Weights of a small transformer language model.
Size: 12 layers, width 320, 5 heads of 64 (1 for keys and values), MLP 832 SwiGLU, vocabulary 8192, 17.8M parameters.
Architecture: rotary positions, no biases in attention or MLP, normalized queries and keys.
Training: a variant of Adam for these matrices, 10410 steps.
Each number is 500 + 25 x the weight over its row's rms, rounded and kept within 0 to 999. Layers, rows and columns count from 0. Numbers have three digits each. The size before them is the row's rms in percent of the matrix's.

# down: layer 9 MLP down (transposed), 832x320, rms 0.0844, rows 725-779, columns 160-239
# gate: layer 9 MLP gate, 832x320, rms 0.0641, rows 726-779, columns 160-239
# up: layer 9 MLP up, 832x320, rms 0.0643, rows 726-779, columns 160-239
down725 096:477483520519481498488514544522447541490539513493477519486456465530556516468488484539496521500461471469518493493508545496525450491538503499491493490491510527507564515498483456519489495507527489454457472504539523500486474488536512512486526475
gate726 099:496458521528474480485500453480520519449513471560508514512505501483493509489508546427486569522492519509486509508499502501503523469518481468495502516486495529507484507534532539528502535475505517497451482483468487452490488531499503458491480495
up726 096:511530465496496478529545520484466420495494487501513542544501502510440546513493480541495473522485466512527462541535542508500468502532503491493479464505480499497513500512479491526474495495502483509502528473503499479494506498460487513532506487
down726 096:508513495535490505465495479571504560479511518512483470504488528496491514487500514497490464405487464494466534516549487525479493466525524510522475530488504548551528536455479529510533493489518501498468486454473483474492531557509525499445492489
gate727 102:524519501476469532526491532503553484516559508505474556461484467475538490478494479497501461479523486483523517539473466483494513537510453530541494488508520500434526498461482485478494517511468481515512535491514453510509505470518538521493514510
up727 099:507552473488490480511527513494481512505473482496497499535505475494492506517483471495534487525527446478511540508501480507466511531533481540499516526505481479500479504493509453528509472508490538493476483491554539492473502535510484488503485474
down727 099:515484496516514522517510495528514510572518467487486516480513501493528476454464521488464526510513491535522516523495499544497525495489511468532515499487533503480488472539479503523491489490459501526463494505510448506488514511534497471536511456
gate728 100:492513491546570500537517478497547547469515483506492521511548501511459483511483486479502534510532511533474558541537555499510443466494498500522467479534539511511485517506487493462513525473488518524502499479508506508527499525458538486473498484
up728 102:531489531488480521523496493479538510522551487526513482513490500511535528523521545486489507496474494491466529462484497495466516484506512491486486524509496517529491454470508523499502514476489478448494533480513544507473463507520502539479476517
down728 100:514476530504475488472550531476506480503491523491544507450420512516541521550539495505464516497542505449476479478482539532487514470550467493508503486491490518479529489574524471490524516518517506466516515532517487520496544487487491529493508438
gate729 105:526524526545525465454519496483504522516504481493528485496490490528515526468496526483465498506515484476494459502477484478548490493521507580491513493509446526497490521488529484525521533503514563529489458530519533495533499510516498488533499477
up729 101:508486514498478536504517494547485497470516492449491520454531518564538434481536468510523487510528493499467474509495507498516508510474502491478543509492495519478487500503512487487522523477498467477534489488471506516475456486489490487458515503
down729 107:444482515461474530515477475477525494519520523523502521561470547466483519526508531474494547512487475453504501531497511482499557495498499525485540518474483507472506499543468477546474499493457505473483530497487458527496505459485458479494553545
gate730 097:529494537494513516488514536507492499481502522514480501495497519561463519516517491554508540512503492464501501495532544504467482509463507507497467479513451492489498486511491515494542533477504485521483486538504459499545531519508502502498504458
up730 106:490522479502454494492476497480510520494497528508550491510496463455545484498436491462522492489507515453503489488491498496510475504532498538533532517479512497485524522515496459498476493507462479512540578462519515511491520515530503510502526511
down730 102:525525511515489486436458508455510451461495543522510499499452514507504541512554494503501521474490517505456500501534541485476468506520484540491552495523461480475500466514480499513534507483484492528475489479509519520503496526537503500493522488
gate731 100:516494517516529517497504490515511543504526541540532504501508520446494480535479496467513548506504510562488539490459572485494501506497512533467527496515522481469481500493491460505504560488495484475480461534529526480485514526504515507513505500
up731 094:499495484504521518478484483494488489477518563496521447516522510508497508516498530467522507488476490488509486500502525475489503537510482507501491509508514459515458511481469554542471532459463560525502513508475513539459449515503485546465509480
down731 100:492534529541501526507531529502538518493469515506509535478482517498512491502485506509490494492475518532475492496534490511515507508487518509494516477447489491462488484534441475509442482527558527478507469510474521526489501523487507468514507537
gate732 093:503459483531524473508483492512505513497496504518507535511522494510495508513458509497476511496522498491506495507543496543515469538505511474520535498512501468504482491490476516554461482483507483501498505484528493451510493498527496509522513489
up732 098:513496500507516516530470513483463515530511488506510504474473540531486502497485531503485494491497516501542466531520488512498475518516498493543503479472500504485486528484493492516501463551532520477464465448469466485506573489538503468492487493
down732 097:521512448479462492498517515498476500489530533501479454519474517500551501516505462511487505524514476506521497523478483526525518459485473489546483542475489503487469493505518501507526516504515521525514476513508500519496515520507490492499546536
gate733 098:493486509502496516484497504498528519541513530558488559469495470512530508469519493495491521477508485502527532542537468481435497485486463507470464497515533519508521486468455480484491537495480515528515475532486544540467520477518528520524481490
up733 092:522478494495483496552514460500517514510502504500518545482481497480490535522492443483524554518481532505516536506521502504489473472491456516517454511509473481520504488493521529487508486510478478517458535526484508494491501533508538491491484502
down733 093:496490538499499505476450535511459497462506488496459491467478488491485477511525528507529480509534457475490553469521533530500517501481523523460541553506546523483476512475482504550506528491529507488513471504537542525487503480502454508511510462
gate734 093:443463518510498510508539504559514494500509489488496474476492542472518484512485483524527504506504469489485468504475529525518499514526478465499498530490554501517476480489493538563495507500532476454488505495467494510470503502549490532512500496
up734 091:455500489524505509498501466485508516515479482484521498525509515432532529529525489485464522496482480516488454501526476481481518556490511503498498481495487498480520502491504512486504523508488521492451507502509449535486535504485512548523519498
down734 094:483530531468477487505476484483466499498480486474492520503480490542511492473551494455497486531491508479487457521530503495498498494492512488484550470480538497473463507511465498517484464468463521547511522505487536470518499466468538531516494512
gate735 108:486487481521499530507521529493522533468475529544496515552534530461489499503505526502475491502477470531505520499502515474503495527466487534479527512487517463513488539500494544477524505518521490474493522509510542506479458499504510517538546497
up735 106:517507506528492490483490498536479521480490494491491445481492495490482486527573552523485495505528463520506456515513505464517503493503495494510512514516513537454530474570519472472486453500479507493516501478493485484502523498495506484540520486
down735 108:502498509506484523523502480441545493535523526508491519522509502499463440529497492474527488496480539497495492457476483503495508501453497497507501520504479493527521536479497523519531432485479502462494528450496497472488506504501513490531521520
gate736 104:510500509425486507499486494468488472520491506526495485496511443488470486505479462467442487508481483445514491482440532465504506522494524499477465511504529484463529508516473522535509486498496514502500500506492498480561508463496516521488531492
up736 102:510529514528511526488526459465526468516527509453474498493464483514478478523521504486506485528532485504480528508480512499515480515517526524484483508490509520518484516512514473532492511485461524526489527531542531494493539494493499528491511489
down736 105:513488507493453482527513499489458527498539531496511494438462501472523516518460490492499496517453496498531504502513499518514541505501443503499463490489508476511482476446486519509465529552508426500552509469519528501526513513547510503462451512
gate737 109:507522479497497480513523524510531491479539556500501500488499515517484526503482480531512505497488492483490465487498514554512540474500487513494514484499513514473500498542541524488534500562513510467469487529516495474507484557509486525472510460
up737 104:496497500476491503521503506513454487528490444491468506526531518495542432503533497478504504517516477522528497512566560506471483511505501477498469499492526487474545497520482479520485478475489506481474517477510493502498504513507481510533525481
down737 108:491451522465504515437534546526546451500471473518481518504547501499493536480519523498503481473496504520504465538537512517477510473491457511495494518530515476495550493525495492479549472471495518495520533522498542487535515477497524553519530482
gate738 100:509507464479491527502508487512546519495464532466513480497481501475489494571547455478517511489497545510506515481480501494514496474503491472456477548497481478512503531474479493520440474477547500528502517483482526497538524525517537536477500508
up738 093:497477481500513547550504453529483542507522482476507520465478473480501493487504508454442505476510513491565502509511490498492533501496477477522522495510470517520528520460509528527487481519497534544504497549450483553453534480465497497494504516
down738 096:467485497540553451493528546491514489494519531507501498480520531507460485523485521555555531503531500527461543473485472519472487485499535529514483493489478481443508487500478469520528499498516492523491500442519556466505499506469501441489488475
gate739 103:517528507514485498462516479516499541481514479513482485515514544504519501486530543508486523516507495539488480491511503479404514509479500501553524493504527497463522492495499520498501465470494528477519478529520493418527528511488514506472473490
up739 099:470517521497511463493504468506542539521460505493503509515470499492479456495476535508454502523510474517519440508514480537491505508475504487501544482501475533509463474530515488489490522466525527466534502500580547490510471524543515512453499487
down739 101:489522499531460467448505511510502508455501522479466517490502493529486508542514463497524528560485489542503505515520491506503466487480453496480476504513497556509506547514520494458470511530495511517496520536496437546484496530427512485504510541
gate740 103:489506519501476520491482476435503505496505509526514527486546518514521505452474533508496539461509497518504505513506550448486452503486489515527483511455512515526484531517517501474502538481457498546488482541528486523490498511480523528531550492
up740 103:490494507478530503489456524517494491498524522519498536471488516551486490495484472511480457516437522455491465503494524562519521510498539475506500436503488531490532466486514497538517537533499511457508488451521511509484486480526471510511470481
down740 100:498501471553510513487487473485505557505472505524483491486526477494519504473486491533478528517525471505516521497520500466471474523494462514519537554495495485489515536498508459495518479458498498519527481519504496502506540490502521507549532460
gate741 099:497504472528519486544551520550487535463501491496506528504487483544513505498520535496509532507471506470512529504536459495511485485504436515520500554472541486522503519520461466480502536466481513525525529526502472503489477531487518477487506507
up741 099:449456471516492466541545453486524486500499514467470472500507560509516517524481462508513522481555488522529527510474520498546509491524524524509520479504466496502478510492556461515505499486502498496572446500534468521504514508502470500508501495
down741 100:500510498514522508510490504482497514466502505515540489540544498489521515556499550493551509483504541488529508516517476545475484538525448498512516541535502491491517524528467468487503478454487520532501503472493509530489546497455465447503507526
gate742 103:485476485504503466509481516460528505500489469519526490500501494565488487494446508501503540495495478506506524505483457516564502483505504508510491505529501530490478487486521492527495521511514527466456451507496506510458501513549494526497528484
up742 102:485444489529498479538562487540487520478511513485496527505507544495507528509490508521536525513463483499540519493497490486492482534487492455514496524500521532498506454471478520497471488506518466486508480509511511479473467471556530486511522486
down742 103:498526488465521486506488527477498506496503478474514522524490480492496440507489507479492506497536457463476481495436517509459516476493507519513495501501497492487466468496526520484511542484478543495492480491485512542575538528462473521478493521
gate743 099:538501491452442488545498521499441461478469507500473540511484531525461506542494487471492496520485528468507488459525467477511529490483454468488479521481488443491468483487473474494512535541472536514495478497495513509514507526520490501492499490
up743 096:540482499474461504502452490483530511483501493481516513503504470520561423502534480491509454504513522496484486469481500449559477545477489482472526474533513498491519491481498465532445527499472520508492484546426486530506454452510507538516482517
down743 100:533470539471502482480527519543517474521505527490517524475506521511486533480483443517486494525545487539508528495506516514559470509509493525499506507517458480412545448502485513535492467502509456550533511526515517511495521539508511489481550512
gate744 108:502467491515492511523489477469476508497500456478512544511521498499523497486495462507501508494496515465496504512526497523503479470601480497527506527491510521527476520451474495506515527508466462476512526485549501475513516502520526537505492500
up744 105:532486528491523448472514512506532485478489531529516495522453516529492507529509511528516517510454473513482476507491465508519526511573498505471523483464517499447508510471501573505480552489507496539500489508484508524502463472500493458489500503
down744 109:472523460460528500472472531531525453464479501503490473473456468513481507479472539515498549524476506468492506488519481468530460508496468509513504482525522449502498504526464505488509524492483512498459444536503468483514468477476500500507452501
gate745 100:511454478444517511540479424445491514476507469508505533508517516490529524507458500482487488491502478516480545493516512517509473511516502510515528540522522448520500503509467477519491503486427465454538535476513516474521518517519487496501523492
up745 107:492473475495506465528483473477460502492472438494510528524513517486498528460426500501496503505474466501507550466515491486525468523545511504506493528472494474531543498496450498538535487472435474475529512447483493498529501510496473481505500502
down745 102:460507499482521493513499514521484489498481492484512514518541486479490510481467507523517495483437476503506483476509519478513525539512486522525498508504494531556505470498495506521477477494555484488500510503475487503520485523489427511477477560
gate746 103:537474485512503479556499509475519528491520489493515493530539482541485499559478472518511481481488491498501499481491468437560487488518518470526492506462464512522520450446551483522511512502486478558506481532503536472513491491477508543529554496
up746 103:531460457556474468518487548503533527485531505496493501448508504470488522499480496484499521509491498504510481502469498523551491483459530460488497518449496518489495476468521501531526484496530476539483500484475492502473504488480495483488518483
down746 101:498523543494472472551511516472479489481512465469487481522512462492521473508493522483470485526515507492464478545497550487464533516497489468539533535513474493492527512478488512541496514475547495475489470518510493555542464502522483488504498572
gate747 108:498491510496471490476451499499497490516512506507477478567504457516500504543458460484502510516475496479500466512479485499492470438510511509509486503510494554551501494471515521540509521548491521499492460517473484511489482484517492513541504470
up747 106:503518512539497474495506487517506526465505477529476457441471511549502502508513498503515486484506500489519526502501470516478452477473486498510514483490513516546475529483440478455525460473475511501532520538490468521489541494490490485493523515
down747 108:536492478479494500503512519521556437516505513503520485492515506494513473493473458509467503526505505515509512497510563512499498477498509464493504518479511503460493516505510491479495476491534524504542514481510501480484513461495493476471478484
gate748 102:460500503508508483497468487498510487493507533503489571508479507491482519461542538412513556450502479507504498468479482514494455496520506536527509549504536470509508491536496482525482502554483484471473537505495464513568507427531482500530498493
up748 098:503501512496496519468508525469493551469485519475557490505480509449480511441545505458480519540501485494482501490519469524503520487526457526512507499483503526469465503516538550496532498489509471502484512479476502488484437519519489504524515499
down748 103:541500510465456485496501517556494461513492538510459495489498489528535494481497469516505463483562487522506510540463501493489485520480526467476540489443504538472549493461537535459527520507502552527504490537493528475497513489516508531497547480
gate749 100:507479487495488484508509469503517492445509519472526502517449459498479522484468520509500515479495533499474513496510515495527487491485536524481487512493516471477552502568479574489531476539487548487533497482507457511503464489470510497499528487
up749 097:513502475482522520521504456487521492532498527496466512506504461551509461517476502495550505502459470492499510486470472488529494539509471516493516542513519464516507469498514519525500498517521504499530492465493447519527470489504499490464480515
down749 103:507491492533506525519506477488464473504529518432484501495487513504488495485490511450546496510492513483500505496559524506492484506517511516544478499495470470484492541478514506541503525509441514531476522489513499485474488487524471493510470521
gate750 097:482500511514489519497542496498515513518496523504485492481489487507507471516524533502519476493491540403522512497496512484489500510488517497490502505538486524499532498469482498523518510459533506479496510503514485515524512517512492542522524482
up750 104:520486523497485517500524490479508519482474530493507529455495448544500490533508527537498504487493466456531500478498489506491501513532491506496525491525441519507478504475486465490517501537547492503513473469485524504501512482527495522493488531
down750 095:485540489519473518500511488475484486481506473484518503508543483504486506515472503525509450476427464523489513434523476478532485514527510506500514520494456520501444523492524460473511502504476491530531480447462541513456510434546432518493500488
gate751 100:488502471523515491471517513491515495488502475491498509547538525522487513483447481506486519501510515543512456492490454474479503493501507484499491475469557441518454505511517531480508488546479493498480499509524549537475487487501472513495545477
up751 098:485477491515515511496461475473502513472452505517526494543481484503517500511455534515507547498494549493490515466536505502489461500542490498492500497490511491484471504457497522512521499482527545580475493511488476539502521507495479493462502488
down751 104:515467483514484494501485496479505520519486472478521461484547494504538479500537507535453501470491480493524513554474528499477479534484516510451483500533472497533525469456525510499494530526507496506488549518500454532502547473500548481499530444
gate752 103:508535500491479486497485496474522445465477506497485487478514479507483555527458502540491474519500518546432470480543510532516516519477478500517464533503459532479499515503512483504521491509505518491484534525512538499514444511508500558545500474
up752 105:479536504540478475521551512411506517471460482536522462498541482490558493514488470506491496499483516468481516504484531529526487483448500503480460471491470502466533524471469425532506444447516505502469521503511520493543494503521516465545513498
down752 107:509466486458514455458515518551488488499549539512513547535484536477528542489511504511509498533472469477523526517497459494519444543504492493543525463471525471483511470473535495494483407526507475486496505487510475489506474510482486485514445563
gate753 105:484489471458483445536552500491498520528525504517483490506523503505535525492480493533473492465523517508513557475477539461473496513505458478479453525480519479569496514521541510501519490464502491552471476496492486470503526513501508528464501480
up753 108:449511535508514478491517474542459494527493467469516480489478492506506506477480514529531454500480482476488463523469518538451499512506489493511499502495521470520488494504509506503495533499538482473512481500509455478522500492523485468431444504
down753 103:469487502496507502492514490507484545459501525473480496491512501479481521493488483491476495482518464510519536476519502503497487484501456495521479535481520520529488503518533478478493454530516477505500450458486481466465543503479507475504468462
gate754 102:490472509518527470527529559483529478461512533498522511520517532528446488506492500501505526472503484494497503482541504527512502475502454508495464520502504490511454513502547478495484495478517456484531520477494493536500498489475512537523495496
up754 098:485526517512531502525547513478483501530488517540504492481496503543537517539434538499509486480530466534505475451505497481526431528484506507491510493488543525543489496490514545495506491513512493508507465506477514516528478464533466518520556466
down754 103:454530516502510499494526538454506531548480474486557498494498523537495499499494501485549534564518516500484528522489536512512489482462499489496517524498485475499526492505512477531494512494507468511524496482496536502498494483542482470527499532
gate755 105:473479512520515464488501499484486497482510500503466521472485497527497538516464436475497495510479503456507480510542500492541475484562470520513537533493467510500499507536475464506470576518489461506493482519468493504518508489501487515491492478
up755 105:502496577495537467498545463494512521536481515565471523457512477520493488470513525492530500486480496546481546501545468515473492499510505510503482515480461491511521460494521483524501528501491470466523493540507520493521452476577491479500500501
down755 104:490530474518502489505538489508523516509489533532481516543519511469439492534492517515482464412485494586558521478495473464517498522508511496526506505496499456530470499521435454488553500514510483519503494521454527483484472470472516543503458509
gate756 092:517464517510506476471523519436478549511484542491477484496495518507516512507516480490483504531546491461473522526468505526464478496507525496483491494486490526497502508517522472518538511504490472471527489555506524466498537485489501526518518479
up756 098:512495503518498469511521525525519474461535482528507483511475467532521488506514534511497492461474498464530459485502536427511506491447503523545515493487518483481517468510488542491481504460467508507501540518501511532524481509507517501484534497
down756 096:563479516547486456504532488466467489469477533568464492480512462496494507522486500488526467443495478492508513486477545507475485493491516496523486446545531520455508482513518525447488539499549508521509512513552493488493480515488498478492517501
gate757 099:579513528519484505503537520471521562495505495503486554490514463477544485507499489516513510541488482448501520519512537486457519471504457499480544500481484517496485491441544499498521497490521495500491490492499552461472514514544505514495528495
up757 095:501500453513440493519469482512462494508523490473501473505509530470521470528463473486505516462523533526491456500471496512428467541532523495494522524492486512501501493486497501511499500500516486517483505516464468492477491532465540492491487499
down757 096:461504516497476454537492499505480521498482501474494518554477498497470464485516502461500470437449565514498504541535491511527515517510545481512515521489514472458516469484527510489502510494546506522483528492524529496528483474496468569466498465
gate758 101:533472518506491489491472503492513484537508546465537507487517516512506452492540490530497477503526521513457534531509479539523511478522499515481558505468509489511476474524510484533491508496519483514519506477466483516504541487475527492480514513
up758 100:517476471495467503482493442473528476506478496496449474502462480538426492526480479473548503483506480504494504506506474500504525466514475509465492529464485527494505500517473533510466524505482510514512486525490471523527511493484479580494455492
down758 098:490517501509521522509501506558533499505499479494493478489527515513538493526487518509495483493485479543529452491499531540506518518472471491489508499518491463485540504556468539476482496480513485466512522493488501524528497495527523462490494484
gate759 091:502476509511515485445511502501506552452490550551503506518500493519492508522493479502511488476545502466527553488521479466508511496480444499502499522485472497470512503503495442457531512512447452554510545506527460465498505495519504548481499490
up759 104:470489461508538493467504510501452569512470554513502519516481490510474518479493487495502507476506481506532536467481467499521526490496463457488493513456448455514505512506460471485469484470501499501461517510471516480489493496506502528488496498
down759 100:508524493505486532535470510493436488514490494494544528486505488447509505527526539483563488537491508502483454493483489544464526507498527466509508471481461494494502508491440519519489443495541544454475464492519521477401439552544485476521487493
gate760 090:498476500511496533476503498523528507508544492510496515526512471484476484513488491511543546487492467517485556507504483490477500472465524489504492499482507519531513455481478482491470495524491457515510542508508475509492511486531493515483463513
up760 093:469482503500484541458511493555479493473477447474510524478488475507489513503485490492521478514494490524493521479515524521504519500480554535510529461505501505491508457473481475507487499480529496448513541518506480506482507473497518456465456530
down760 091:479539494477503508548505477485442492509442515469491472485484524499527510518515511481515477441460508512511469480506506531516512494537514498464519513504525497506508512497538540470501451505506491501505490511485498526508521440500468521462470576
gate761 100:488488489484482499515500487476530464469493500485510498535499520494521469538505504535545509504509509481479499475510491518511511502540452522513487476494515525455459499492537479515485495501514509510495511533500488540486478535513501524504504477
up761 107:470497488496506490466504507481499467484458498463512487479525491528532549481509516561466506483521531497477471495481490512451527503468495492530444457484495547455509526510529477508496483519493513502454511517461500525450509538476511470480452495
down761 104:466485458504502470483498458491521494509549510560534507503474474473503511444510519475536528481493487492509504547504484510454484484525506523532546505535521458508509486442508478499512474530463523523532467496520529516498483467525513527515501487
gate762 107:504506515520517481487457479477515515515488467511446499487484521509521531524514529544493503526512467527507546517541516466467493489482504505523515461523501509480528463465466505470517438514485478526574486550530515473461545517514537490500531464
up762 103:485498541528504480528498498496500464498447513507488519533528518488495480442472483541462500491497495505500522480512505449494507457494506515535499470494474489516536494479475528520497534519469468520510495490538485493540486491508524453492494508
down762 108:519521508470499506484500501505522502512505449463459526484494500503505490474506519502491506538540491494519481519499500505490505522522504479546480507440482483522562529516506503499526503510482479489498514525508515517524525483496516454495464518
gate763 099:481533510521498502474531521475505493488499489491541501462524506494471486515518489457532489502494496520441482501487525506508504511507501512496479517501509485486481484508454493554499515483476498444489484493467489478530506493538502512496465508
up763 095:470513467500502471477529515479498526504519511520488435520516545508504550525533496520522521485485510500512500527512508520510504468493521496435580504505496463518490491513510511432501491513483509515534514512503506458523477498511527533495488509
down763 101:496479490480481497503505514471486461478494546482497507544495492537503491513481475523473485559492471492471435464528511531499471541535527511498482505477502520495520534477498476532512537529482484559526453512473484466462498492504484530477514475
gate764 103:518496528517505520480498540484522477486523431504508513525500497493486470481481511507473502489459526507513502519474494481512470508486510542508486512476552531472533464520512503521489486520465452476538556515549497512522470498489529482487511466
up764 117:496498482516479501512495525496491516501506497468522532508520473474463476462490542505481514505513505497526502500441496516560463480552544482502482516483506506498539533525513477499464472466454488474525519509534497503501464470459507483502504498
down764 105:543521549480528514467517493554483504523489477536524492525458446476505469495502523499498490485514518496528507495458478512475517519511491477495482488499529504478517486536505491511485481498480531512492516521497503512497475507524531505452509445
gate765 107:522518514536506531500491483476521498465530491510524506496500484516514496532553535487464566505531490508483477491441527513508529493487476495490490524501529494457488493526476498503482512482514491490516508485496496479497501518484506476450503480
up765 108:486497494500557501475537535473505500491533510466522472485502491511516513500486518508451522478548496468479501499522482522489533521504555538491485486488504486468537468530454518479450526505489463471518492511540487491489470525495499493532484516
down765 109:519501506436522502527486539507495541543483507476519489500513429467528521483463491491481494499502513478527479517502476487484526510526451539438489520498511525484545479528490558508504524461421482517509526519494482496477550487533508546471493521
gate766 112:505530545505539474501510496553505435488470544512516482539555480513521487529455488508528501478508457535502477479452512497488506507548531556525477499519500497491544486486452523452510526499485493494518487513492489475513484495502490504535526479
up766 110:440517484548479559491509503465488506498509487506424516450469472526497517561511488472506486519477489492497471490486476455505503502488490501479482540521504495491459554450513512530554488485486508481495466471543510520506545464501523521493490505
down766 103:482527491517494458567537485528545520500499506504510503452533432468485528489484496491472539500531499513495482557538515524468497522516513473493548479471538472495453478505488499512531466486504459477498507516488493483488469491541483465513449494
gate767 104:494480522495503490462461499497491525479514507455478512495525543486479539538492459503487510510500485514504469511498487504513526493524487479495483477499536464512507523520508523444493499532514452517489486474521481522470516506494500517503475485
up767 105:492514515494519463489505455497505491508512496524488507499517507523507509485518486520480494507519465469508529541555516495472479505474514544520514472533468525513482491502461452501544473451466501499479510540468541491499529519491519488511494508
down767 100:482494450504471541488506488495508502504532521495513533495504470465470478466453470556494500515516529485519509459509471487491530515444461486485469504479526482456503537551483548485479476518509511489509526472505515499496491478501503517518476475
gate768 098:535450492505498475551499511490540495487497490505499513509498504442502518496470491499552492532505522457493527486477502484481486468502520490506512527474501476464509506506478463500493516458477494461499548480477532486516486484502505495492583516
up768 097:498523501480508519481488497537526531461461461520563515528491459508530507470504551538500528520497504509519535522483516483479498481531512504507498486491513522515494475500502548473505535491492539503524534511494530504493521480485488473502549488
down768 103:535485506473537485493515482498444487509496554507523461478512495505475476490493498500468520473512536434484496494454479468510463513484485514470490495527484509499534496518486478510497518505512502423498501481469523476485522457545496498446488556
gate769 108:511503502497491494479473503473498519470517480523513515504548481534483509505504468472496477504542541522497486527469515526507535491502493524497510466523524505498495468514442478512501475525493538484517500522539506497504528508481513521492478480
up769 109:529554534544521479498466493541477507505513531523510509524506471490507498492467524532497495516481507508523510475530499524534494511485525523533521499528522519456485490500483483521495487536512510542517506503540503487452528510487536516502519498
down769 110:491509493527510487554517515482511509502494522508435541514520444475488516490490503526500474512462521494485428518506511491494523507478510426475553536477487489517502474488493510472540488502491497513487537493500524496544542488528510538497517484
gate770 103:522495466486516510485504510452478500483523464486524480484484470506472507514501463453506466527523515470465525499512524516479537511534493472487458498515529494477501499524487494503508483476490477503506512497530519461529521498482502500466500505
up770 097:538486548496502486468455494557509454512515477489504511529518503551510483515499520509518518519502455521488504472465498460511521471478503478480503496514479487503496517504486531558463496511490524531501486525486438536501496512464467452477489478
down770 101:491483474502520503498517526478482521483432501507488507475479457435508526514516467510492500493509568507502505454495473506530501523495465492488481488476524498494501517526503514406494488490556477486521516514483537494545495487509483539491521491
gate771 098:470533481486507490534529506521462507516479484503473495475493529494515481494566472490515482493438481505465468468486482517496454542532481518501457502524519479488522481533516512507514504534471537456498506536498468482573522516502474502488485504
up771 093:492515491458494504500493464520490497535510507500512510465468518498500512509545503487493555513533479502540468486496459504529498476496523543544460494553543507458538497473525485494520462508474498468512491512490503488532530516468528485487507497
down771 096:516479530503495489503510497458520505498504500521504489530534456501486497474500529501525425516518537494481527493498477493478498513473504487461522512495528494522510494506520509499513491498538475503529499479470539490437460459508536525473487504
gate772 095:489509505477523501470526524526522490478528521517505493474525523510517445488475474478481500507502519505475537516524588519464507535482454560505508441506517473495512472522453481515487532498479458498474497520483455507496507481524505488495505497
up772 091:474490483487477456491507515555492468494519479512514521445493523497531475518510507508496563512502496503508539443498508514493498512510477532523511461483500463528454470461492458497500512497543493481485476538483477522489505491483484468501463505
down772 093:503496496490491479517520434527503501515487483502509499447486471461469535522512485514507507489510496504533493508517440496459470495517474488488517484495464479511473522443490500500495444516546550500521485502460512511472469505510496518524451485
gate773 105:519495537514491509507518548485481511519467490488529490502506474473495517511466480501532465499488455521498481503527537515549489491484532450473496473528489500524488484470502438531491528498496510505488505448529522497543531495478471513491516493
up773 094:480462501491480511532436525497478471424520482486486489489460544501520486472482519513502466527493516474458493504492487489497516467498519505475486465515468505486522526496500545472469499530495513488518504536463493563496446514481508490479511506
down773 098:529501479487507524477503437467472482524509492490493547553490486505536490454491487479544522465502510545511499512522520532466516518478497489502473481496511494503506503504513503469521487529477496529477463494536440509474539517534521478482496484
gate774 093:448473499482525490541505521549508524531503500497525497524536518506523473495469486488510520465562526511483495522450513481521464478473453522477483472496543495475509539512520488522514457483483508480576487524494498492535484482508537507539485480
up774 098:535488514488502510476531469464501523484523539520522514498424472457495503524507480521515533463522500436508519496507530481514468505501521506469519531510476500497523482516499477499501541514476478474444554505516429531524488499515466507548535506
down774 099:495502496487539517474552485510487527513529540480555526501490480478499496477485477513455532506561490509506514522482500504537460507455506461481482507509549494490517503525507489481523513490481481522530544535528465457518528468501500482507501526
gate775 102:509504493489512519456497506533487500487525492505436529469505499503560475503500452509499469491498514468445530465496523512487514413547475532492474485507516499483486499524490473525511520509498482469531499503478511498476510493544506505491456512
up775 098:496517536496499546494528504489442510487509507532500508525507526472540459473471499493503467488547476542467531507479496494482541489526498498505490468533465489466505517491514519524527464487485547516504490504501516445508492490554494502516506484
down775 096:474484477514540538514492491509519492519461545488510479537477522495470499538493513515491489482472484493532480460492484477519468567479495524496554533467490460480469485448483489514509515535524436471465499507467510524505496503478494522500439562
gate776 104:479492484498500529485484488475480519514516503509483528557507495519544515497535559483473552460497519485507557491532526523498470474478510502519490486490491499505507538500478525479522501511495526546506493502450480460471541564463528515543535458
up776 110:522481468493461496506500497487518520472542500493510516534475493510486502519515516485509502503470512461505500505551515553509449494491488504470529514525480479456465509486486531475512471535506490565514497512470444491514540565489517505516491509
down776 108:517451549493501498504451524506518467469505476479484477489531511522481562498505508491535486500493508527468467536477494518517480483540517495511482481518525493560504516491473500486516486522486514530528505504489481551524495511469526482472499501
gate777 100:499498479456520455489486522526530475429522493512519470509474506501467493500551547480484492496506497531481493509539498485506515498499541492495497465508501485514529542467471518496514487508492532503498488489491493454511432517473515505436548495
up777 095:506473487532520509509484481498516538540502481559498529495508534486449539485458505501480490517461463476528505513533477528516538515497478521500560524444482507493509478516500508500483479513507512480502490493512533512468505484489492485521502521
down777 096:461548502491474507525509492486486519496548497495481496503511472509510527518504525499524540477527507447491498517490527458474494521491478478552487520477538473482531488499472494513460474515464494522517487504534497475463503539528560515495504432
gate778 101:513486520488492525485509486508490489450516496491450515493484484518471510471481491509502485551500525490456502534528569488492497488532519529518504525501527520492467506495495528478532525505469470522542478504496497485521511477475533475534471483
up778 102:507526487486487526480515514483524492470547517469526552497440492496563532523468484506512465523523486470514476542521501512483475469526518483498491571502482515494492472496462467480506484482495506515496490458549494485519479470491515444518528503
down778 094:452516495480479500508559451475509498446498506493510515460487537499533472541519505483533492564478489531500508504512472518518514516482484494503442500516521516512511518472484491531476498499483522486490444486525528497485502468491551508468522582
gate779 095:512506509489515553489485524469529513475496494502477479517522521505554512544483475455475482508530506459458463500481534443520504516510504550505500487485508501482535494511512503574498472532472517459510513507475492512498470540514461510543530473
up779 104:490496517488529450498516478482513512505536493484520478506509465511468484513500523534504515502530488511507526517533488532483452488457489503480529536501491507521498506501465465452491507462467452491587524519548527491496545482506517480518517488
down779 095:496492486462504511508477486511499466516485471502504443486524479475495497496492504523529483491508489486478517525539550470517472485469523495470520552483528511492528503523468514498497485548477523445515503503479493491524548548464541527513529509